From a checkpoint of a small transformer trained on Wikipedia.
Architecture: LayerNorm before each block, learned positions, tied embeddings, attention and MLP in parallel.
Training: a variant of SOAP for these matrices, 92M tokens, 2851 steps.
Each number is 128 + 32 x the weight over its row's rms, rounded and kept within 0 to 255. Layers, rows and columns count from 0. Numbers have three digits each. The size before them is the row's rms in percent of the matrix's.

# up: layer 8 MLP up, 384x96, rms 0.159, rows 239-367, columns 0-47
# down: layer 8 MLP down (transposed), 384x96, rms 0.168, rows 239-366, columns 0-47
up239 105:150092086116169140087137157127114155108120127106065121129105067127084086117107108112089103104092107159142151079149094201128061059117139101127146
down239 107:182138154187209113157088123105155138078139101167127124099132101135114142076142115075121172099145168151101081125127163135100108120153081168132114
up240 111:198137169153169148113130142153139125113112084112125106143133073180131159114154100087127078155095145119074117109113162146135117187199058096105118
down240 120:122134104110117157131102176203169192128149091115102175151144158140171187116058152156111108153103138128174117173126118132170116158107132148108120
up241 088:147093071104085097146076113127091142151145092145130084067182106084135138092059173159093077092133094157100135188140146146147124118112080136084133
down241 093:081127160094134168156152083145125151148158135190117092130119117146162140099125174156152152148156172143165196079178134128130114182102172125102181
up242 102:146098125164149150146145172112122121155125104109161165144131143125159194193163123149115083151099108072064185100086091132113147184071133128173153
down242 084:116089158188127157136124128116167162152114157134090107129079147132142122072153129124122167183123104152129035150148138144198121136116086152138118
up243 098:151096095140117087162092121088145112150127160084179108136142101140144179141151212111112150105158065138143093129122092114135116121181176142103121
down243 109:153123125135118159114122108065177154163127111123151149141153097075109102126072129122152129142128156129092095082125076123123158128119104152137142
up244 088:110138105127115154135100132061056050094065127103103146111112116138172159051084125150132160152158124119097179162118137164170112115128170181073159
down244 083:161124102075106136180174117108123157115139152172126139153141132087136078229128184081137127088158156129127159115143085137136122162098133100121098
up245 108:144142166097094087095136159141111053107119065186144100125130130114182060129111116107122115147164152105099105090142155112151052169167138162112112
down245 109:160172149178146140129087094104159121166137089101113063099152114130102143090176152148125155088129113183128125147120162145161118094133123139128127
up246 092:123117117134125146067088184101138105100097115134162168141195148155096093061153134160105158156088142131159127117136136130150158125125090128083141
down246 083:138108133172105148143184106086147132140167111101099136107110103135139117136099094072161151084188089127105196124148154136126108140140152101136134
up247 095:085120135153079143139110112133082177126164133101127160109138160130105134106146108113129104113134134153181167169146126096131174180166099145118131
down247 085:179155142148134129137141171167131094192118130094167118138138109140122101163117125126122208135122169115161120158132180127168099152116168071131159
up248 093:116101133045139129107105156161105161161136190128105148078116142180169158157129129106101099147150091084156152062133163101134152128118153146095143
down248 113:160127142141132164089119113155107084096149054154151088113135094101189089132138172163186126079136094165148131097133166145205182109182107125112085
up249 099:107135172100062136131130135132168103107105133150092159126086156100089086116101118146139118112186090160172172162069186094133122141138119114123064
down249 100:121127141144067160114073123183123098127069130185142116132155098120131161102143122123169112163050131073112123165161083137128143147032160116114197
up250 082:081130141113128132072163129128073107120161139128105073148139134160133107104165151120148214105061092085187147182138109166181161095143120160166118
down250 085:107123068141063168162109174143158119137111118079177117178159118079091142085152109116165055082182105139124103114118098101127093122100075141152117
up251 101:153136192119111086125128123175123150096159128105172156153103118169116197171115114206081095076116150120063169132158151113115134157161147094162116
down251 108:114097070097156166111096144177206154114157146144127126145147173102110106109145094103142079160079087140097133119146078151147099089096053134069173
up252 101:141098134101127047137066113155091121159129195108118130136102121138142169168119155136125088109130167108123144162150149140121034135164180152138182
down252 103:143180129124159164085149113088155144143128156114157122098097084149144184165165125161101112120155177127068111071144132145149155153124159088095101
up253 115:077113145233099188080145178131141081110148175096169181110131097168127097133182129120117142113071117124095095073177153089110150126138118111118166
down253 108:148159138082084115154077111135165162074129137123142159132151122153097197151130150126148113094205124097064075151138113139148144142141079142077125
up254 095:090098153189136135143128100125107101115130114108106123127131093124156108093132158071112117129101118147174142133077060074119143193068153071191116
down254 101:206143140111162155116117137184109107128140126140129123190139094083114115121141169086084150098180150130094107146205154146125189143115196128116131
up255 101:120114061137110097202118173108129138064154145121187138113123114093105180124081112137095150144198167093180193132071097150111127147141092103085107
down255 099:112100068145084124136121128108117178091123094032101130133096109158092063138097074129092126083205120134145076135112128179176165119111136137118160
up256 096:110123152115094154083177097141175082158156175147118208097124176119135118118096121132163141162167165136120100157072150114061103157129084197085155
down256 092:105125095181154105132124109164156065117097159124074121195160148152134081185188109159117139062148116104152130115163155168104133119108141147185147
up257 099:084138143104156105121047117097145106120169143167077181111121080137082120170110166158091163174144106109121151136131141094118089175096151129134165
down257 097:100105089073170108139154152084117177145077107195161142107100109152090121106213180146151128117114144152195134137154131108148097139120122100149109
up258 113:136125079117143130112145147149117132130107148177135180122114180098145140131097160137050111137109100150073134128131111092119128162090181153098204
down258 107:092133109122089179196108110085117071178134135064069141174076116136152121106125105090097157124202043140091140176102170134133129107132095104121149
up259 100:041124084147120121198139101157173153139112126111095161098098115177086186113142142124138078171142156137145133092172096153146104116138123154009154
down259 092:220124079144148112134092088172152097133132123096128065148157152133174044142130127058136131118141154022124123138123126126090103132131140089135122
up260 083:112140155160094087120139107222090152089149145110100137086157156137136102086166107142101151113130164128135108150126161101131105132104139071159188
down260 085:190125123076115155112156163108183121137105127179167120199111109164220102121120169116131091145108166143149159112095148159075136118154131096095095
up261 099:115154136130110185124137113111080107090117159150141091119124132090117104064088126157174081130137141144174156095126128138086149089112133094148154
down261 106:085157136148110130141139120098142112133145186129139167141201106102116181133050110097142103152086185094166084153126102155119083129132139152141138
up262 096:131125169179118116101122103133174125060162078171110147106144180086160079109196129085128113126094065112097109128108101140151098151078073113178177
down262 082:160129133082128143127108127114074127135190174150176151145180084138124128134131148130109138128117093159143141078100162168174116159149141109089117
up263 102:105139162139169135148159122120120154132069113114140185138183131121166138091132150146078131159155134184148158062088126109121129133093097087125057
down263 119:158160098089131110131115118199149128150088138144105118122126222115120184127119089121107073096124106194122088059122147154160116100117143104130164
up264 102:133129108116209107124075173120141146125189142120082194118156050210149089131168127128099120166157106129176170156112169148147143109149145113115178
down264 107:142144175106112115138169139152158088145095119160175127162095201134138178196174131149061165096118171127095112121136097112137142115157103056126130
up265 097:113095153120123110187127180137113184124161105151115125092120122132189161130187105124145178101120126103130130130139077152120162159125094111073115
down265 097:104132111130124122118154133173133158179108154112147137201119144105142108111139143132108076125154194110072144133110144120175140141195151137163136
up266 090:135106163109127116100103103108089113091160139128143114122187139102134208118180165117092105167100146109125149184118120139101170065111115136116065
down266 094:092153131184099128177129142123185104128095155115103140088100139138156097120117061167115144105149146116147188134165153132133174167119176072122158
up267 092:155150153155088112108095111160115199129124101098134131134178172165091098116141134127076152174094149098162137107086127111056171133167116159134126
down267 084:137159162106106131160146146130067107186116123150103111134100141164176131114147080141141152152099105169140148125162126136185159171090170065155107
up268 087:130097121088132148156174102176067168118102132106079097148129089108147117129132181105126099112169152065178147097100148132117121130131098118108135
down268 090:130142077105160112085124124169148098133208091128115132145123116177147094125101128124146179147152071144176172123151142136212142138117111124105100
up269 096:054146086131138136159125117103108147090131173113140092144110131207171132134154111108146122108141157094091162118130131168055085087094126171165131
down269 094:075121150088151145161123050105129136145137137039077117107148143123153163144135163159129118127112107152142144086095118053096084145123130180087056
up270 092:084135114171109138059093167064111154096193129094115090103103090172121096115188169115174146140116098127125156172156144174136120126127132112089143
down270 093:146108047129109110131124064139112163136127128116108172089079095055105192074103114126134129095114146161142104092185153133128105185145104161207124
up271 094:168143102141090117093172106147080161070120143155117111069120107099140245098142193156139085140138115178114125087177055162134130110124082091180082
down271 100:139090066097141161120178141112153177128146137136106117095096159153146085087145155158158114167100114104160182157119114194139091152102114101145122
up272 097:157104125120117121146140131160117105097153183146184124097160133041127157145106157153114140105136168150114116167126096105133143125211181171127119
down272 093:135107122158119176107140116159120108066118087102170143133116155175132109114125122121131124144167139089130174169167173092139098201045140089166084
up273 087:095121090093114179121136148135156099128089094143107144129157180129044139077151119155082119109128176108140199074139103174103193160081099106124128
down273 091:119111100147154119098134151103138118136179127109177114168160114134197080226157137097134151058053124109123122186132142088112108108168122126138115
up274 119:114130143111097079146098102123106164117114132127123099096185130148128122116158139080121132082110120140158182121129172037125155119135116156109177
down274 112:160151150123104105113177123111125136119162151135211065139197166176125156094164110076104114132126090143124119155164148124140139097114135101145139
up275 096:136062173128144154094102125103097206141190160107174141072092125165072159117114104148133136133179117125113151097059162157157167115114146121135097
down275 095:090133107089157109095152088150146146163095164132150113133079099241080130119114177109101129097081114169129136155103181119206160128148110109141167
up276 103:101126120086024151164138160163092164121135129128172148093129148129091127098142194080068151101130129156127151108199125136114218156067110166128098
down276 102:140133119179149116171101071129133102151136084112097115104203102149146146147175061143120113142091128130131117141117082120144103103142144104115155
up277 115:168081172146154134088181143097125178144099129175172139064137132134098115131108156140161127127159113127101154050176139053078163110136128109057183
down277 104:211150081115195151127089126122154144082134153174091109109104158133074141136120178211147142220128140151123132123122145198121129108155075086124115
up278 097:128144227133140118163096098112104133104127150122171194139180090126178165103148112164147092159150121147132136124221144086132127115161128118107145
down278 107:093091092079136134128197150171126138128150162155132130214122102200193105157120086116135222157130144146139090133076122096116100104128150114152175
up279 099:097125152090089129131160132102120170150163120114132153119143106134122125128153144122173074115147207125065169142099102179102097079117105116045103
down279 114:154124106122195109141080037112148114106138174136150137171112166111158089152056190128120145141181124155088113119164131089143144093178113170071098
up280 105:074142162141076111123149152070122119143065155174166174133103106130158117103126175142176164142084127115117137117181082138095158101135140090118161
down280 102:152100139198091161130123097176148068147164102109108163125166121100147181098099158180141130134130123115130124198112152100111114104127109176185098
up281 105:144059110098123189099138137114119135089129136088137126111149110124174106134128156155198095098232142131129109169125102140136149187132120096129077
down281 093:075118135103119170095133165127131064153101147099043111130072134090144118147112104125139117183065173061139141150158220128071063107150150168088165
up282 104:078102106098171086155126120123094141135116116118184081100193086134082195156107142142070131158188123127133120128166173131094144189149120152096123
down282 108:075099142120079099079145098115124147162081109128176093123142125143181128137074130104068182129115104213136066117144135081157104121104141110054091
up283 088:085092130103119109170129113116131141138113140156153095127087122154116046088101174168059199075169170116143108160163094124118130150122131198139128
down283 091:154124174139173201160160099124163098152154091106103211181122123068158087101111111073107139131038120162167110168093056148165128121139153138137148
up284 093:139131155102138151131125159156170162079124144169124132142100079087220121182095110107072120104102160131133083104139102094139128111147120107088173
down284 103:129101077141102105144113032089136134122110092067151141142150174058131145116068116091169170109129133078121145135110145142145153115125153114126128
up285 093:110127191086110144157136094120136181090124075129092155122148142104095081134044110177085093156130139140144090147134150107201095119176117150100053
down285 080:159113072132130110080155132112108041111109180166163102100112158117163103132134048114119155095119104068138164136116177164141181108102108152155102
up286 093:131151107094180100098079130126128176123164120171104099087107104136160178131154168122123173061090110135105089143138151131099090152129219067137118
down286 086:090062090081126142119123093136175076130110076144162147111146079115111085113091127134161052180132139163177134086177127126111179142082083116116131
up287 093:105095099214184100126120129176114123088119153129138111086142140086135123157155159091100097118143109165137101083174079123128117103167136097098140
down287 097:155125147194145110151096213166169170127144160164075131118072120163179158102095093163142099184072107099133101137085112166107095150183108124152126
up288 108:111036122123119167144112179064110105145141173129161125124173168084220149128129179153148151157134086172115133162139114140133117083132155153133107
down288 117:118192183064127134181129136137116042151191057138116136105186155085129106123143118118126132143128165152103152122142147110140155096120078198151127
up289 114:142117109155050155143175127109055149136122138149175101185181102104088158104125170120169115139162130133070153108169138137097055141137116135100105
down289 104:153163131149106133154148136114080182110124092131129216163100148121102152184193140085090122125150094119105123133153143120149171127123131102140113
up290 097:105129111132169080133166142052150088129150115158094165105099087106101062124138130130132053172124128151125099110120173109071050158163141150123189
down290 105:157134094121092127114130093102115120103105159164165142126070167132160099163148122138103124119114105117099149049083124207169137085130104095115142
up291 113:102118188127159120179077126154098142120098137139157187102203130114153114085098157079146134158100128144140128122173097147126168089155070091113084
down291 119:134131124146134129158130109172153168114075117112157118119114127145118109117143134128110156118155075110151180128178138140101166088144095175143141
up292 100:125090129093147121130063187140102165107189127127111083136156099164092139174170126190102100170088095141104149074122194227128133120089118107054138
down292 116:125094120140133140077146135104117143169105111172117181104085108135158110131124079191115105109125094144084070125186087146106113111131105119050078
up293 094:076177089072104171117060109153044135122132197138116086122113075124153141129132126139152168106117166145164098120212124161131155088197135144126163
down293 095:148096086207131108153100142103164156161152126171084103165150143100150114090139166115064076165156133147101140096093083168115081140142105102157098
up294 097:145088147184134138132116088156127067084112175141117125124113091160132140084087138087136150134155100115152112170081120135207057134222133096128106
down294 093:119139136085071166106160138084096171138134158112148152124124176161068137075113108100145083103104146099054100108127132112136167040022137108154159
up295 101:122122149142092119091088111167123116164214181161132107132117121108157116100189085130161164112119141105140075105090127066195142096130060100165121
down295 095:155139144140123081151166140087108144146098136140110123125119029123110152026122148153100168146146184105084204125112171144130093161167110092105148
up296 112:121093146135134107095058082123075125146050172197098169096116105060144123154070148090125113127161119205138137091150142158130091144139209105093167
down296 099:083115152135120105081131111141118134118137127191125144140200127138104085090121112133179158121186136113157141102123116135051143146152124142059092
up297 101:100078190085112110150131073168127145117156134119095116128141142139109150092156137096107128089088129135116139121128107127106180180145202137069101
down297 105:168135158100162094103092131140120130157107128126106135101179060173106121132125094172110138119081119090137142145102125135196161147122120182163139
up298 099:125074139132120100109132157098086110127164074132169139170149156116129116096173133155104156122097134163120116154114136111160127142097083096090067
down298 094:133152125094143201146112138189134120138117145159118109141092131089164172115025126153104160147104117101166125092129176117141152136116167136147190
up299 115:145087128123180090152112153140113164072120113107154108075126049141118132140139131144133127112184143084160122116136105127164198084123142140114086
down299 103:146114139134093169125177075123120160156073175141155129112121115183147131084134142077146102125104167067152122132115156086147114065122158137089157
up300 107:128146136076102146095131152089081119137183137094088139181145092141155104116198153169154111091172149076104149101085101116168168154161187119112144
down300 108:143052122187094159163120153123174107118141100107186121079099155160101136106119166120153129158125125133124183080155133036117122128107042151123128
up301 094:136082147132144080146159124126142106090081097149136179118119135089178121126098130152056050147142129154087123161128070161167121145104174052147127
down301 091:183144166112176127164150133079060202130103170051135128141156120124097161126112130128141105119104162103143123133114132054104124167153111089098146
up302 082:190118110127176130127136156189151160096120101155156115060129091102094163163112088145148158096124148144087143106111142226115129196152118171102149
down302 081:089119118115116069143096088097071084176155126150103086157136188104169136102147192099136070132128096118125142126160110102135119121134143106174086
up303 099:129094152062091073119164134196110166127146072133129146132104152169144100102126169117108121152105146151059169136126080095128078184110096106087113
down303 104:153126111099159129124103106180175136174138119125133086151122092175168186152098155092153135118147144156132109133142155078128087104138107135114102
up304 095:194070137147142142089126090100144118113121115168151173118115056130111115114125127111200159068098140113143117078065163127148181157189190128160186
down304 097:092095120154189125124167126141157124108180071102085150155133172105138117094114124141084150185144121136146154171213143070086126087074107152138122
up305 090:195161137145107154091102096106106117083184137190125093079125157091110065101112199112216155111126115139147146154121121125201096114122130134122154
down305 089:094064070118149152121116126155184124165086126151136116181081107150114102172070149059093129114087077134130120108122113156135131054090133113107054
up306 081:123104046143079143134169107110150136102141164176145221169135101162100124139087097112160132088136134103107073121210118134124121145102183135158176
down306 096:122101162144186139123146146160144127154124084121122126086214117121142085157168139175115149119095135137147189116106139169163138087129090182123093
up307 105:142095112122136136094121132121109093024142173113194086106065167116168103141200200135131091053073097100113160117134132057171155123092156147117153
down307 095:134186094115126109078128140120148169091144127073131129131155156065119132122132080176113114102156108147126169149123072183116115105133148156121136
up308 092:115159136119077165125134162124136067149191204128097115116149092129110142084122083144106136132129140134116084076089046159138113115140097074059132
down308 085:168112113063131113077121088139118127154129154059144171109116190113127113149104098092135137128191125055142119185127172071166153144115131187149131
up309 093:073053092109112153101158108123060116172124155161105060120152146074118124093124134163131185092186132134115126115081080103127112119056096129139143
down309 097:120062090083175076125139164202110105121152165115143137119121094146163089142115130178138135118125079153112160141114151155121143155191116177132131
up310 098:160163136198103069182126124122072136173188118118139121113146107129035122100138128112102160034187115134115108152107088117131180152161104077140135
down310 089:111085139081174242088103098148161111159126140162111113148129167099186104166104161131141113177075125134135138103114157132099144191095122187147119
up311 116:153120134146126128110091109171161161082175163168163076143105119098189063120119120140122055130136121070111088148116133113105113146183124149090114
down311 108:145167137116098097141117135150139152152108225144142153133122122115126079102138073071128079122135093148069104133177078148106173141063140117121139
up312 088:087114139139093148194138125171171091072040115122115093142108189123179057074090137138149118125121127084079092139099177154130123141079128115163136
down312 096:140147122063132177160161133081148168117105194135098095142197125142116165151105108178126098171128108187114117120160154131138072097148154115093114
up313 101:133122183097083113154142143133112145102107058111142133147107123093053125085159111123153162077153136179133176109088101156124140133113171076088151
down313 100:129125114152155099164079122161176146213140115126100084101115107097130127115125119086085177147180054082122166164144094133131171085094146146133135
up314 102:133132134143074163135047137093123081083100152140143207153078158098109129177142110120116098103101165126132168114155140127134106143069131091184153
down314 108:139097121119100175116136122150157130112166106127134059091129148106103182161055102121097112116190084174099044113145132145183115150139136152147079
up315 100:099161166136118171192134123085130107140164059115151148127116054152141175080106130103142087196145103142114114187145133120111135127075124164064119
down315 098:125140120098153161136086094179124122062142097113137138106141101117111125155129166149134143110131168172177177080101099157136119135099157143171143
up316 117:168112129082174168173157110112083146120107181121120093143175102183110137151138144146101109131193106203133169132094127108078132170071119131115167
down316 120:105089053160088116161224108080108176149101170111139145185127093128134138115129176148196169134127118174158100148146123123148124175095131164107133
up317 101:092111119153119164127136128132122153131089180156113102090134123164131095165044202136071140109181169128109161135144139151092089230148138112160120
down317 089:107185120073159091115131125166078135164148133099097103115074174154151166091145101118081127149104133094099116180164118121161129116110104128198130
up318 100:143125133153102106095113167130151157086088188137142152150086151075152154124169057039095123060108136203113152105152186110116153170114148150157142
down318 095:150116110115093101149127100095162131124151053075141084186134152123136110143114107135135108106111087074098169127133126127125137104128138121050129
up319 101:087155184100115195090114072131108093115139158182073111113160144116130096084098156146101084166085114167092236129135146141116075091116132107116082
down319 095:162101113155114104083059129144132142092161088126155151119133120079135139134169110089146194083130115129166150145071130129147133185142136113159122
up320 096:084191139147175136136121072116118091096158106169213179125082115165120097157086128130101088161125130082136123142105110108116121144098113150136118
down320 102:147144152146109133086127117166166145119116123129117112070076147149153167072084116121135152127173185128101121174172095186068127135183155158185091
up321 094:073139146135108141129167125104119114116172155136118077109094156115123137108097162133117141177179147145074161165144161132086078151113167095167100
down321 107:150102182152228070162070173130086094149115118125109142144144107076151097113116106147135080086135082118142149112089152138155141139205148170167144
up322 103:162146125122124149186130164124108107140144108085171105193132126071124137143165212137125124167131114154105066105168097092117134116120086124104080
down322 105:141125103136152114100155119128173127149123136140154114156147104147131132118105185104192143143166163120108128089084105166103116072098101132169103
up323 109:105145139139090145149165186149066148105153189109147142176147176109127130135180152169119152115120151113106120137156077088161122078073190139144129
down323 104:100067110135182130122179121123188144169121114131125082121137197097086157145063182112178120146098113108184126126097098140113115151174113125084144
up324 100:156138147093086085113143107120126158107144137156169178129117121184053090128135151086097163111116151088152136114183130108131080111139167087132133
down324 084:102186159148132108160083166121120122182163183187161094066147133122110151100167140068094174115166120133107121156111131113108185132106140085128118
up325 090:131099106125113197136113157090176170177124107102134103115118173134152165131088140144156203058099123131138116126136159114109115131130164107118122
down325 086:127120119169168106126131117151083124066183103094116135100109126115114115064147111113067074179199166111103153138118147099133139124133134166152110
up326 108:078105175213181152163150109108147117139140079139185191087158125134113097190161114134133129131093134098077134096105151115152124171145179125126137
down326 109:116107095145128134127111172138087138063119132106076126133114131144144111117119123123127149086158114128203163116161146091134099069105210138042094
up327 092:106065169089159161128081072132156150178107119142121145051170133112117126097118121112106146103086145121158103121093094116153172143167075140146090
down327 094:129211089117099089168101146149118139110145151134092100160129123106139094140042090098145090110201133101123072126127091160078160097101122108116168
up328 101:081115091134130131148131149062156125045135089089138093072136132098136113118166218128131160121156120146145090142116087093135137121175111146100146
down328 113:118159129103151132104060116140159120192094084125078146099125128174152096089142056123054119167092113140160115079091164119069097113108118164122151
up329 101:113083123110151162111083160154098087167156175078146149117101088169148076085097170164143169144122092084175166181193131133153165155109145124172137
down329 095:109135146154150149132141121126114148187139155033146111139139144149123141160133193104104106088137166175214080124138049160159158115114188140176083
up330 099:120178088118130127167130117125057158119117202118118220135116133103167126105118129133161188147118149175150159172156130111188142092167166130102112
down330 081:146045125117069116065125118144202135178128135075160079085112171125075102104114113150133122096144199123139120107138114115100112151058093127149143
up331 097:089089120114111143167138121161112137099203107110170071190120145116133153086109137117107145114122167164112161195131144128086171139134102173122143
down331 102:109104096141125091133140082184147120168099150098131057131131129161155113100061146170150150038129117075113148081131129169200098111114136132142087
up332 114:132078175117155146199102141153144139132120117143131140122110191100139128102124094148121147123116119161088202140190138105069146162154092135114134
down332 130:045138158101170215124112107140168147149115133105127144169118166175148124114099129075085126105131116201153122108163102163066170132184138218106138
up333 100:157085088096138173108077132064137126126133099116144164091102102163175071187151084076128118162142124098153170118159180147040108121118136108176156
down333 083:128135202141078145152126109176160115191177131057061078158103133104115156095104132110084118139177073105070150105103133099135102140173138098130070
up334 093:111121094166063156157101166100123210105198124143163147131160100112085184139128168195150116147118145159106133113130123062131170124122130113131187
down334 100:138186115075113181173101090141105116100193161158120126131121101123177111167075123126085106126093105095114155148150127135123122138106084064169154
up335 100:140099145109106172081119122090075104143099172191174129104103101099145097158080138156080101089174104147128096202177117107092132163125124148137124
down335 104:132078096149109121146142097126117177134105111212119091119102159101120137149131177166139164142127073166127146107087147127152128084105153085118106
up336 091:116130122108142081141216068152090104139118121163127146111155132114094183137130138160160154105107105173073173132063079170132126121108095117113081
down336 096:116186155162117165132173174114160143191181157190135102169116159127084184078151126120109097143086183123165096150153081102144144077053111099115171
up337 099:149120031147101133102118170112081124134112125141085158096115082105155129103159133129120157120159207086124158154118151173141180102120134118136087
down337 090:090148165054105146105171122113171108168114075175122101113127149129123065138106168077086110115097140137178104150091142094103086095107152178107078
up338 098:176156158080120137087078126181165152148099153123119150113138105142140104111116148171150116156124162076212122149141128086144098148141145134081130
down338 097:088089163168154104163115095113099108073153196107149177104082104075144128170116121123136154132158142128174092167116127120143186142127139194125109
up339 120:115115120117053225172148154119137111100140153090154103154131085159120113135132156105141171113169098129043172082133122061130117111141147145140139
down339 109:163113128135125162163096119117194177098082133121137116127135139110114125097136077169141100131095151067122085163068127102151127187127096194157172
up340 102:116110119067147125117064112120104146112041070104206078097129155122166162142129181076134062143113165142110118123216154158149105127147116114095150
down340 102:170139112190114090131218195099137136132169144180132103120162094151124109115150136133116145100157054164190157186091161103120143122132127104110086
up341 097:088190153087133136128179133146148084137167143134157156135083118105082124138141134161080207145155144086142031165130203180099142083132120158117120
down341 089:185127122134182115107111121146154121129149141073137115083125176149173095152181100125188131088151140115052095113096113051118121167144142125102156
up342 108:117117125141145196125127131104137117141179110145146202151155158105160140140128180166123124174076182124095049101113149138176138156155067110117130
down342 093:079102126174089095108153113122077090126080134243059065132098111116157125128173087086134132076168121116100160090101088122137102149135154160155123
up343 091:100159168069064181094068141075132188125111135088210105057126124149099151095087116147167165113114143118142139095134152188135190108181149116162063
down343 096:134142058120093142126169146180115110118187095098094147120069072116084105173150112094134075156161108156073132128120126121159100161160166161100139
up344 096:143102148161134156138130155151129096057178140126163153156148141126030064126162108140145103109169158099068152129150133144094175174141229141115137
down344 099:114149105145089108225168182133141127117152155143073155143155142114089152116187152116110091084175095178054104149124150132121124133132111148160130
up345 081:143175143158043106183123105130124181073133097151112141165087112208138102128119117142093187135079118101125165144136100121101130131147149175084170
down345 094:088152084139183070185092125121170109185131092165123130112181116117117147137143187124140091131165119106121093193147126084122151150080183119144073
up346 104:127128069098123102187143150135210172126147100136138113184095105082148179142158154144067139138096209113123151133079115111130121115140104126139070
down346 099:101137124132090171111141107184047116140086141121175138098200153105195069089115151126116150122160054136124116125124141147174145088096198089122106
up347 112:183181117143087142160106145132097114082138131124158168116047094113109134136099158108123099191141116184188156204145148166070110132161161125154115
down347 111:136154193189096066110084117129078092141158135069160113137165121118088117134181149087144137067102126106133142128111094035126138111107107105135108
up348 104:103093160178126142135175123096126128057115203151108144121134124097125112159101126166029138152209079220154140139159154137098155125126138132118166
down348 113:096144095105127145108041146105161084128134120148127088128114219110116118147103109162183138146145110065122186117154121142182106086104132132077130
up349 113:056131135118111093162159159114090148089148081130077104136127098145088146139119149166124127103096169138118130122132083148117075187119146162134180
down349 104:158102155157088129141126113143165104126096115098058107127075121162164124128140138151123092092113129124063130145130095180149093162130155165167174
up350 095:120136106165157132120134115147150045100161116164088170109163096080135109098052163148161203112175107135072168131058130087125103167164152089116155
down350 098:140140159096115148159141146103103151157090193110150090110088177156147156158169138119157140110042141132180087111164119179165097125122130145135166
up351 101:075085150113115076116098150137136145139152160112154125091133134144133106145181125127113143099199147121097204123124161163102092109131151065074108
down351 134:129108129151079147121088098137112069169123066136154187094104086151147159143129131132195156078094127140099197133116122162179139123191116120133125
up352 096:185097138134103076137132165154121144113109084131158159092086141108083143121118147121118115129140125105196141158176128169125041106101120075126099
down352 084:102135131169160123119175150116197138146096152113154083115124150128174128052175084103124167146159121128145182124071122124192100153105116163163096
up353 106:114130160111130124165152168117154115141137161119139117151118127128122160134155189160133135155143114130109210107120060115123144207113135159121134
down353 104:211178077127108134108157083084129139161196107113130125177122109111157148121111065099130123045130157146086122154133132200050067091155140159082115
up354 106:104062128104168091115154076082100188176139132125139092075140119151111153158097102153141171111161127104068125114093178142103106180148157108081106
down354 095:067168122080100126141134174109131131104148190113154061173098169183131084102137087127114129098139176122176112134104185127119118128113110114209093
up355 089:146098124101095132134094189148076136136158133128184139115094117147118147132130114062142140153142140148103232097155167119078126084084082167092140
down355 099:120151159115117138094156110149141157147098165121160096115125056093069139139050113183111172141206173146176090105175088220176129144176181113078140
up356 101:173133136104123105166126162185150147133139112100152112145157113128190176100135137075103135113124110162125138069140116065078183066114108097095142
down356 112:118175145147089154120125104129169115116133152177107159164142064132157129099142153142111077117148091124151106187092160105147126179148151151136092
up357 090:063098195144123155113129133121093147149147122147154072146117128130133122121064095103094214121163114095140163152182127111156081157128111145160171
down357 094:171106098174137107141109146128139139066107097142104194116124126086148122144154145074135124098149144085060137157089059133108171081106103172084129
up358 112:092090124113114100134132172148135134161160137174121151137134176109114106114171178133128114191129126154063088107094155152089095084088116042130108
down358 110:161080146117094121122174232123135210135066154083137129170129139080147093091147130114140152153089176125130136087133134156096120172124167110131121
up359 103:122058140139126125159120065174099170104186147151070134102139155169160120154099158129111147096137153140120138100160125142115116165140176150125181
down359 102:114064133162112115198151163123181123122056152116134100129153104130160152160074151173098138124126198124100165113110149028154066131081098112117119
up360 100:130166142103171125154171111123089106106127167102073135133162113097155118086080136140148159218170098156100140109117153105128144164096137148159122
down360 100:102137106076171106184171157075135189074110108142113148152178070118097120157124121085168150174144130147124110122156165096122137086075115112051161
up361 098:171082099135157143081117103132114134089074187102124156110119084160109141174102071116132174149169089163074119137133131113128132241124102142164157
down361 104:122155167096099178145111125125190103134146131174161152105167091103155172139181158126160143096173145155185127105100128143129134074160158081105105
up362 093:146134133108179070129155087063145109151067093177126125159113115117088097147163138123201163147129198124139113058133070144118117121099149117081188
down362 096:106115155118106086112215077187097157135114126169096153145113081100140172147120166119137177128129185167131078125093212072143105152106116148094083
up363 093:132141119058158028136098138131155127108117165163111156159136115125120141094078201156148125098119136193072128157089189121121156136164179081099139
down363 106:107115191130093125122060164109126125188111061094099084107097141197134118078058160145116182156110100110185147111158177121152199177110138130122169
up364 094:088124108140143125115080125187128085140137179179168098127117146079205112123155130121117100114131069160121121137194107162171150069133128126041164
down364 090:093096149129165125112135188107089138154143114117094126071131189135127169156170084068140121142190101065111143072158155098147121118105151092112120
up365 114:138118137100141134218186126141124110133146134112128113082164135103145114111155168150076184138164134161128114145117156163073174170132115098117130
down365 104:116143111167138099139166099095150147205091104152118146139041155079108113142092120113097185129107094148090113205157080089113062129126133106107164
up366 109:071130202138162082103078137179104146115106090106103092154120200102139125130135119128174101130146169093073092145159107156169088161142101097070092
down366 115:092126125082151133115098169119166117092145131124144124129128246161100148089130112156121107118114132185166099089065089079116108143091102151163121
up367 111:160124088118099140130154086186083156133092133112155130154164075157120125125159154157135119104111137126099110103148097107170177156130201122110075